Weights of a small GPT-style language model, trained from scratch on English Wikipedia.
Size: 10 layers, MLP 1280 tanh GELU, 19.9M parameters.
Architecture: RMSNorm before each block, rotary positions, untied embeddings, capped logits.
Training: a variant of SOAP for these matrices, 4315 steps.
Each number is 500 + 40 x the weight over its row's rms, rounded and kept within 0 to 999. Layers, rows and columns count from 0. Numbers have three digits each. The size before them is the row's rms in percent of the matrix's.

# layer 4 MLP up, 1280x320, rms 0.145, rows 0-191, columns 224-255
098:518522467486475530486502479514595535489511473494478567569481495441517526424493508554490503498552
098:517509420510475554558447450538526420534571490587488494466571477550445494457440566450525501569514
103:492511542437508512445521423536521547525537534483489520465567491468447466502492434554502525536515
097:540499507484520455524434532477556509465571511557495501567588463474561470480493524469480542558481
091:479480475510567536466535506483472489523492574482488461483553480539478483516512525503450460470549
094:488526493478503523525569485549426548440503552499584481556472513513485461499463529485553540471488
107:506520467536547492444449453482515515491518519445499517491448463495436524481507534446563500483479
095:515445560541491484580554541448579531479467469463572461439463559542555486570459463510424477578538
102:547575492513505533468450578507467532495513536542467514459572503555500506374487477544521550471541
093:556476494489578508488552482468500576438458505477500439483480472410476456523461522526457557470503
091:476513480533513502550510487522415515525499423471502568506485433490530557502447406545529476535531
097:513483513501510446466555501482497510477497478519482553462520539504506550492441515474489484525489
093:503539443513467486478488477554454515530480445593469476536542486444537482476566424507484497457549
111:462493487491526542550473542482522614533456470471527487568437491464555508503477473553505491458442
094:524438498455489504520602521556513521525486455516480506440530540470538497526509423498465490487559
093:510462538422471463541492480464531461503543563515497438513551449489522435458492475488536491451480
106:596485477466562575486496481491479477487479509485394474478463508565539516461534477496528514552534
100:507448455477483441494469514548476511590547536481396471494387497522439511505529494502531449480433
100:520538466506534553525432445475504515517510456443519532485508499526543429518476484470464491577453
093:561417515487513533436445500508461471409529451552446547472511479457503461480562471527496466456432
121:583479588490529543420447507522575471539477570474447451504448458480565546417496593446467490564456
102:500462519502528521558487528556428484475435429464344467472466510557517512456502542435515500463527
096:494468472488519427444497495484565540504506544541532482520539474557510516509472500484466544555450
105:498463494514491604473500522520502516509493522478537468539492508530531492522416533512529523467499
111:530441516476477497476528540563441491502511504569525479448514403550511503525553458521435503492445
095:496507495556570451419482463535519484493443498567544487494513463486439529560442519476468455519448
093:578527491480504468491485483528470515507442538462528524530481504534462532489532458476431513549515
091:507484475515476469548468519462505532465470606486456550470485510498500465475529430577455509486491
094:461437527460549469562541514524563507529503460489510462481463520535509558528468490523489396468499
103:470547485524518504473538570573444508473476511481514564490543512518543464456440476586437545514481
094:475469432565507492534474508498537449494459459511490505441605497534487428429508504499524498491549
112:487468497466509512478553570518500503439483579516457509522469443540486530493472526482582452468521
082:559510436531506505503472549476560487485444503492496493582471465505474486435512414560437507513533
095:452531568471469500470564518517531503530466517483558480513500484524466481414530567512521565493519
106:499429544498534459523425506527558461506515483404489483501477485501470550471553493440489473482467
090:533487528506516385446490525460583516454463479517545539476520474505502476499448480436415537537514
097:478473548510511417556465462427555442521453439497528486537499439450484595489496539485463540521505
106:514506499533523458510488445540503491533583496523381518492515454515516432445486367512464572482473
080:531532486563476522527502514483510481528479544501472534541482553471518502488512503544440480479472
095:479518495528537528528536543507505513464493468538420499587467446451463540493491530551542523520510
094:464493533504540541466525446505493494551463551542557481442532581453510482499472513490437527533569
100:464528512457568423555516466525488573469415481431506445515533430547451513437527475506472464501455
083:570490424478428483478513542431545536518471517514463521549507551504456521467480474559540456495463
113:534432505481493527477439400477516446536445527532510489537524510465424557502491484539527461538458
100:465516497460480456445495478503460554464493522506463497524514498513526523541527485415540554535403
100:482452433495454514493464502513513537536469470522531588468469566503458533520482568409501474412482
101:512471553454457518473483490528547538514482503580468456498582523474507502492491488591447567506495
107:474471453495500478519477512524534522431573510444412511496542371432420428513507420499501500541532
103:459504553469502484458545534489484472499520503523529574571477471535521493525471548512545477573417
106:508462492470476488537462576538531520468576484451474557543458476469512461473484470497513563429526
099:509521457496516502468487457501522550482439502487518509420532564418578482516561549518546431501431
101:443514488533560461535512565501511424495452515487563467472481492502495513527438489503470508527528
101:476563540506401507568504566513453528487539459488510512417519519487515535523494566507478500494459
105:559526523522516461488565539571560497489537531397545529508478522518502532466516512540553539483554
097:452452459501514510497522450567546495523514450479484531424476538478451478469540479536479529504490
098:510468547429478490471549495544482511541504443520414489520522465507533476470486512507484426535469
108:530460482549470598414535479520508468543478519484514523481445479430506494513514475514450475455534
099:486441529530497524466497459520452542465514482494495435558508428478522437493461413516529485486492
098:580505506527572469451536536557428502481496462470441503554488513562430533517482551461480516577528
094:519473559502545460485507557516482505428528582521433489507407509553503576553524481455549474558475
102:483546374512554483493494455564494539465499460479506451466505512484489498458450493463496510535543
094:434526490526512478532476515474579529513554545469517509588505554539467541612474480486478516434467
102:430444460432461489514540530529549554505574456474479451469468475495582488592512503547533495483459
125:486494504492554509534440516513488485526506443523558490478470442446532478485481481491546526507504
106:496544530541486496466479462546462515492537474511555527435521478496491456503504414484489465523460
091:496549518513550539457490482495484459490431434440514446550472485562552501499503459495445517523528
098:470474495434449548471537447511488509514505472558504438496512478553483506548422503478450449525456
090:454523449518464475473528470496531476494523503484510453520478437526555451432459499551472476524560
097:504545477521529438500488435487441515585502474448483471475420535483466545472458562517475522473482
091:578487513486473513472531489510424497500453480465516530479472539469513475475490507480497534482448
100:526492435590518511532502489545508489504440480543490459438546485539455569523531467518518482569500
158:569472492482540437639497523482521447467550505540515484569581490485453535574501491558435557489475
113:547495580544515528463535481506543406509505547465468525485461493415528486489503470514502456486470
092:498528462464542419549512547549582459491481566474470462466494496489519421442484499484552510498479
098:518395463477504562536540498515507509477460465512513485489525440528532503473444533519558555501511
108:525500474419565506522572491455426522500438511539501542392494503493563517501459522477426503456405
102:458469445469496523563482491527505501472534553466464522575510510506531546473496526512507486540495
098:532482520492473471453495519466506553506530562583521479487484454514446505460509450493558476462485
101:522457567509456398498480516487562534436528491476487498509467508549493569480517448602513554546498
102:481493546513475419594542477534575431480511486548522454506485483458493528562499535410451480518421
098:497507460476494527476481513494472499481444502456446445534533480503486459451521481511496480583511
091:504476450489513467529481533486555493444500444512493454484501512536533436485477531445491523486483
085:552571548456437501475492526458484419532488516477515440443510545479451494460511551580507514462588
094:572548526515551506489466466463494528626595508479504450476558600532610509592550468445488453516536
097:512481450524494420500532431523431469492536536469548530490534494594467453430492474542584455544447
100:553492508496479522495471501527535503520560508520443523540503497501463527472513505504553467495499
096:507504485541481485498489478490543481497546456507489509460534448403447484509483579521490466584559
099:483492536503564517515542521461502556547468450493483477517518556503550426531504517411498531553524
097:510518496473494479513544523508510500502547507526544509501512582555444531468506544424468472513470
100:535503465474467492504482465578554515538551448510568475542553460462467519466464468425547483507533
088:507556503508520558608440480432569534563472521472543513482529502520477499516451509534505503501503
104:529500476436510519535510505511476461502411443512484568442494520474513489532508439456519454450561
101:503491470459495394521539567497441532454577455461476570532497484505483459465533447468505518492590
105:509497512485477481520504471503495471439494453428451460503544498527509538494435481513504572565472
116:594452457508518497509485492507504464417501488481502490546523459547455475567486485529508439505528
107:427494475474521475479471569525497501477483453535527502452441487588503587492489504501468517394491
102:482521535412541567463532489593596532500535535419525512434536547513501573466504429542512533396491
108:439501499510492455484496449508493524482536484536515495432554533547538538475431468538511537503462
100:540485516472564533488511503540428476519564451510510486509435581498485504432484519502546489503468
104:512497508558568475483468517593541508478527469513464475472502473533592506478449561569501497525494
121:518517543515489495466541475510589502614499491518475582539505448485540497512518461488537459396482
096:524466507549553500525480444507544494517472542462487576546527501402496570463494566437531494543477
091:457492505479432521448510497547499459542454410506473515436495501491479529532462480537482536432521
112:491498478480509446570434475497449552465519513560457551480491458483477505449503517448507426537446
113:508437429555539481516528492495493431459527521512477519447498493480481498509528493512509516474510
099:521504486458523505553445419519536502468489501537438487549493517511562577529460442470457554513582
104:473508454518459417444491499547463525546482538584446450441459595503577512547458499554505431472488
098:445524552465469552520497542535545540470584452490563471450466473483483502520476535522490496467507
091:477480471527481470494518494454441510465486478438476473509537520504507462462519560489450558550496
104:490474493459463433483581495454506464526509527548474489431467461500570455441475479499482401443490
088:479493529534419533474465475533505456546476511545486549468488454520450497542553548512533525516532
087:532506431507503505508518540527533515489524510573515498429513487555567447523439493586544528489499
099:533458566504455510516534474520446504507387520479503485520534505521458487469537484608549467565497
099:488483489487512467465494492501557524522504468421526565488557444543465450558529477454513537492485
097:532486500482576517472486459560395505506493578499521530457543522500499514467518528486498525487451
107:498516445520498448439471489481452531407452455522470472487496474541472551555517482500559519544480
090:522523548509550402554529477595487476500484470511536539578445489463516525569476469522503497487578
103:499452540504522473485569544528488411513481459440488497501541507482567566521515591502460457489470
105:505464539489502528474525545535440503439457515505517521510401464456429517463441541498519514560542
100:534481564491451583520538465513496519483480555535439483452487536538537411570491489454468493499457
091:485446509502564451529554491503512446523537514509452491477537500498472471551493465528497506491509
108:562482598465456430495491458460421510525450473572492429469536525545549484529567428433424506447502
100:497497386526544458496519553515404486555492479490582531465503485518531518479560517484539508480520
101:601506451497463489462493465507482569444528520410458469500511505402474559525432523590511553553533
088:506424567511504466484569467503476469485509479500505512451525499446533506502499512485535546400505
104:509524454551470463501438413494485539445470498555498496449523526467468500442454520472507555460507
095:473508588547524535552486593518496499508539499443524469478520495510512487530513577502532507482479
088:572513452436519527513506514404487511494469538499483524475553512507478519473472469524407491528521
097:443500521488452459568467434477520544553502549505532538484487503437420529506528575497509505563490
096:539493504463516504491481509462444477540514509464550544477517447413486500450523513462439452518517
099:477503482534549537539507477517483476490509434456491488485535504497446542460464431511435503486485
105:528502475462419473488557490477475534502505538502436420437528499545472469533485504436537483518493
094:548485497460481539475477448503453532490500453540481522510460529476486480455502492563502464542462
099:465436512406565528456523415457484521470529470496502448506475434518550518476511522538525490455470
101:515494421426487536507525482486479451521558474450474476497515511453536573523488515501571486510528
101:530439556494421514520471580517455508523475485517477558491487490519478541562466451492424516533459
099:518589420520501548538494572504490553510500529466459501529507461558507536469503471490493455483441
102:518484550508487441502516466507523530514496462429531419439508463525472484525445563465581498545415
092:572531520441542510559514535554559530505500563496494548523455531504537528444569518472480574498497
100:553489473457487470514455501524452464486588505481512491499540437490492504465515443486529598519476
107:389477454423522505457522495461425516496468468517472511513479535491479562483487438532513524493561
091:589501515424594513518487421476451471547490525477485525489461481516467452471510449464554416464472
106:499558467481490471473498507535555546471554490471560464501480516484556501519562562468508461450567
093:529507564485587434474532490505540513526477506556440519383544515464472503521527470468485505479507
102:484497489442542513540486477542445539496478471461524430525545498460537434468498538523522563421482
101:540517506513478521516458448500534523450522475472467531513417537455514510494462497475516522578520
095:539477492436516520572480546481499472483497531490495534484500465519550398517520485542445416477507
102:480512539459544457516505550522476460479537456506494486531485497569492583506471455544498460496506
095:538542457462486491496476532477423498526508539482550463523568499443456518500513546545502548495611
091:401470474592506541490497468458459499503471450501613372480512478465563519526484438479505472516529
106:452471469455499509542555504523479415482484528475492526543475460504508504442499561487546533540505
110:560501499420454478520566477502470484545562597490463502526468551482564523460448450531529547464540
096:562508471501573539513506470490524480474560494478514601485523535487496514527457555533525437454480
111:576479434518628535481498530474504489480465467556511502454445508549469477398438485478477485481491
099:551497519529471578458551482507483509539516528472478411435493500467484487524573483582441433457531
098:563501510449491543454553463538543471542547508551561512498489536518433477499477563576464501410404
084:511474484447428493466548533531452484535480487525544482601558586478515533497475445512383513487473
107:484496521458477452560472488504569473500485622505578419587484503489490445390435577488510472485538
089:473474428453514496534505500486542514432525484438465534482453448549499472553428464423511496467581
101:488531475537495457535520461491465597505454499533518552449440462472481507485521494433471537491514
099:458522555520490513556511435507544618521473388455495552480564534468500460460448454458447514517544
105:514504543499511575567464534486389545476461510467520546493404461381485511515478549555509481476491
102:513492515486534558477552538507436376517483421492503563461559472544484505444473480534558549559443
094:493531466403477467545477526515482486440468507507472443469421522500442501488521576531417511468480
111:530461486528473561459484522491454438468530495476519488485525448562549486539469485506477558474514
097:474485545579543456519494501518467454436506429506523528475500464492505459541472512558479531354526
095:560522486454548533458472519559568494474481458526555511601552565566522535467527436472486509528537
113:479508446515518546466448516517501518537522554524462481481471517519594511551543544530422466489453
102:485470558515504475530511502495422526560548510532490488471511506498565462498433544508515541515442
095:485496434574532504546501478494454441456481509546515508500528559503533465543460467457465481488555
097:511500454498554512452489437545511436518547486492436418444544481435571520585514421513479509526505
096:521514468482471474481473511475451405508542521504524546468562484494509564510490529486491414467484
087:521473491507491536560539519565383495496473490467526472542534478571550544535557537467519556481468
079:489513470498496460519504397481583498549538480490529528519490478503469482487511498562516534427480
102:522521546524498495521544513549504558483484569555544503519493520479421503416502537458429471458510
099:549437566487535501462586518521550585502468604465516457525543452510545493541491467523529470550465
093:501478434494499514550478497435419541516455486481476499453551458401473464481477435440573576459456
099:534486526444496480482543427527533599470491516466466472525565521504501582553515473602496502549451
093:492528420487544514495423585507492529560532469471580469510581490538502507518477487474437501497491
099:502512409522554478478507458559487482494515539433513492505540542535511526421473484451525496504457
102:486499463544559545556475536484548484487487513473420536515472478472461556577511495490527479516519
102:517443440499523503485416532532510487414496452514536448458526516549485522447519458480468473553550
109:502510459452618545446597488582471434502522520529474480557493482471552449571535542449537452520484
108:512483495518532519561469468483492559532503480531537517502542569470527494486529519476498516525448
092:555432494451503495540476486466524503580541512521546522476501471504504523599461457514513568469507
099:526521451540517514514549581497505477507613452529517558521386561442571443546527508533468483459408
102:439504528549576462501430512484506533488498585442539424533478442522503475530445515399519462482499
095:531477476508532521485462530483418528423439490436532506541437502439499520571497526541431598545471
097:559499532449487482475488469527450540524481553501472497464479444540557454489532455548488513553446
104:473500494467540520505597464528462483486442550474469496525473516428450535473523418601482484598475
099:509530480584577491520501539479503463587559394425550495509477595539466590549560537477500482444465
093:546417532497444506489464519497495521519476521441489410479526462491442456524575437458448509541559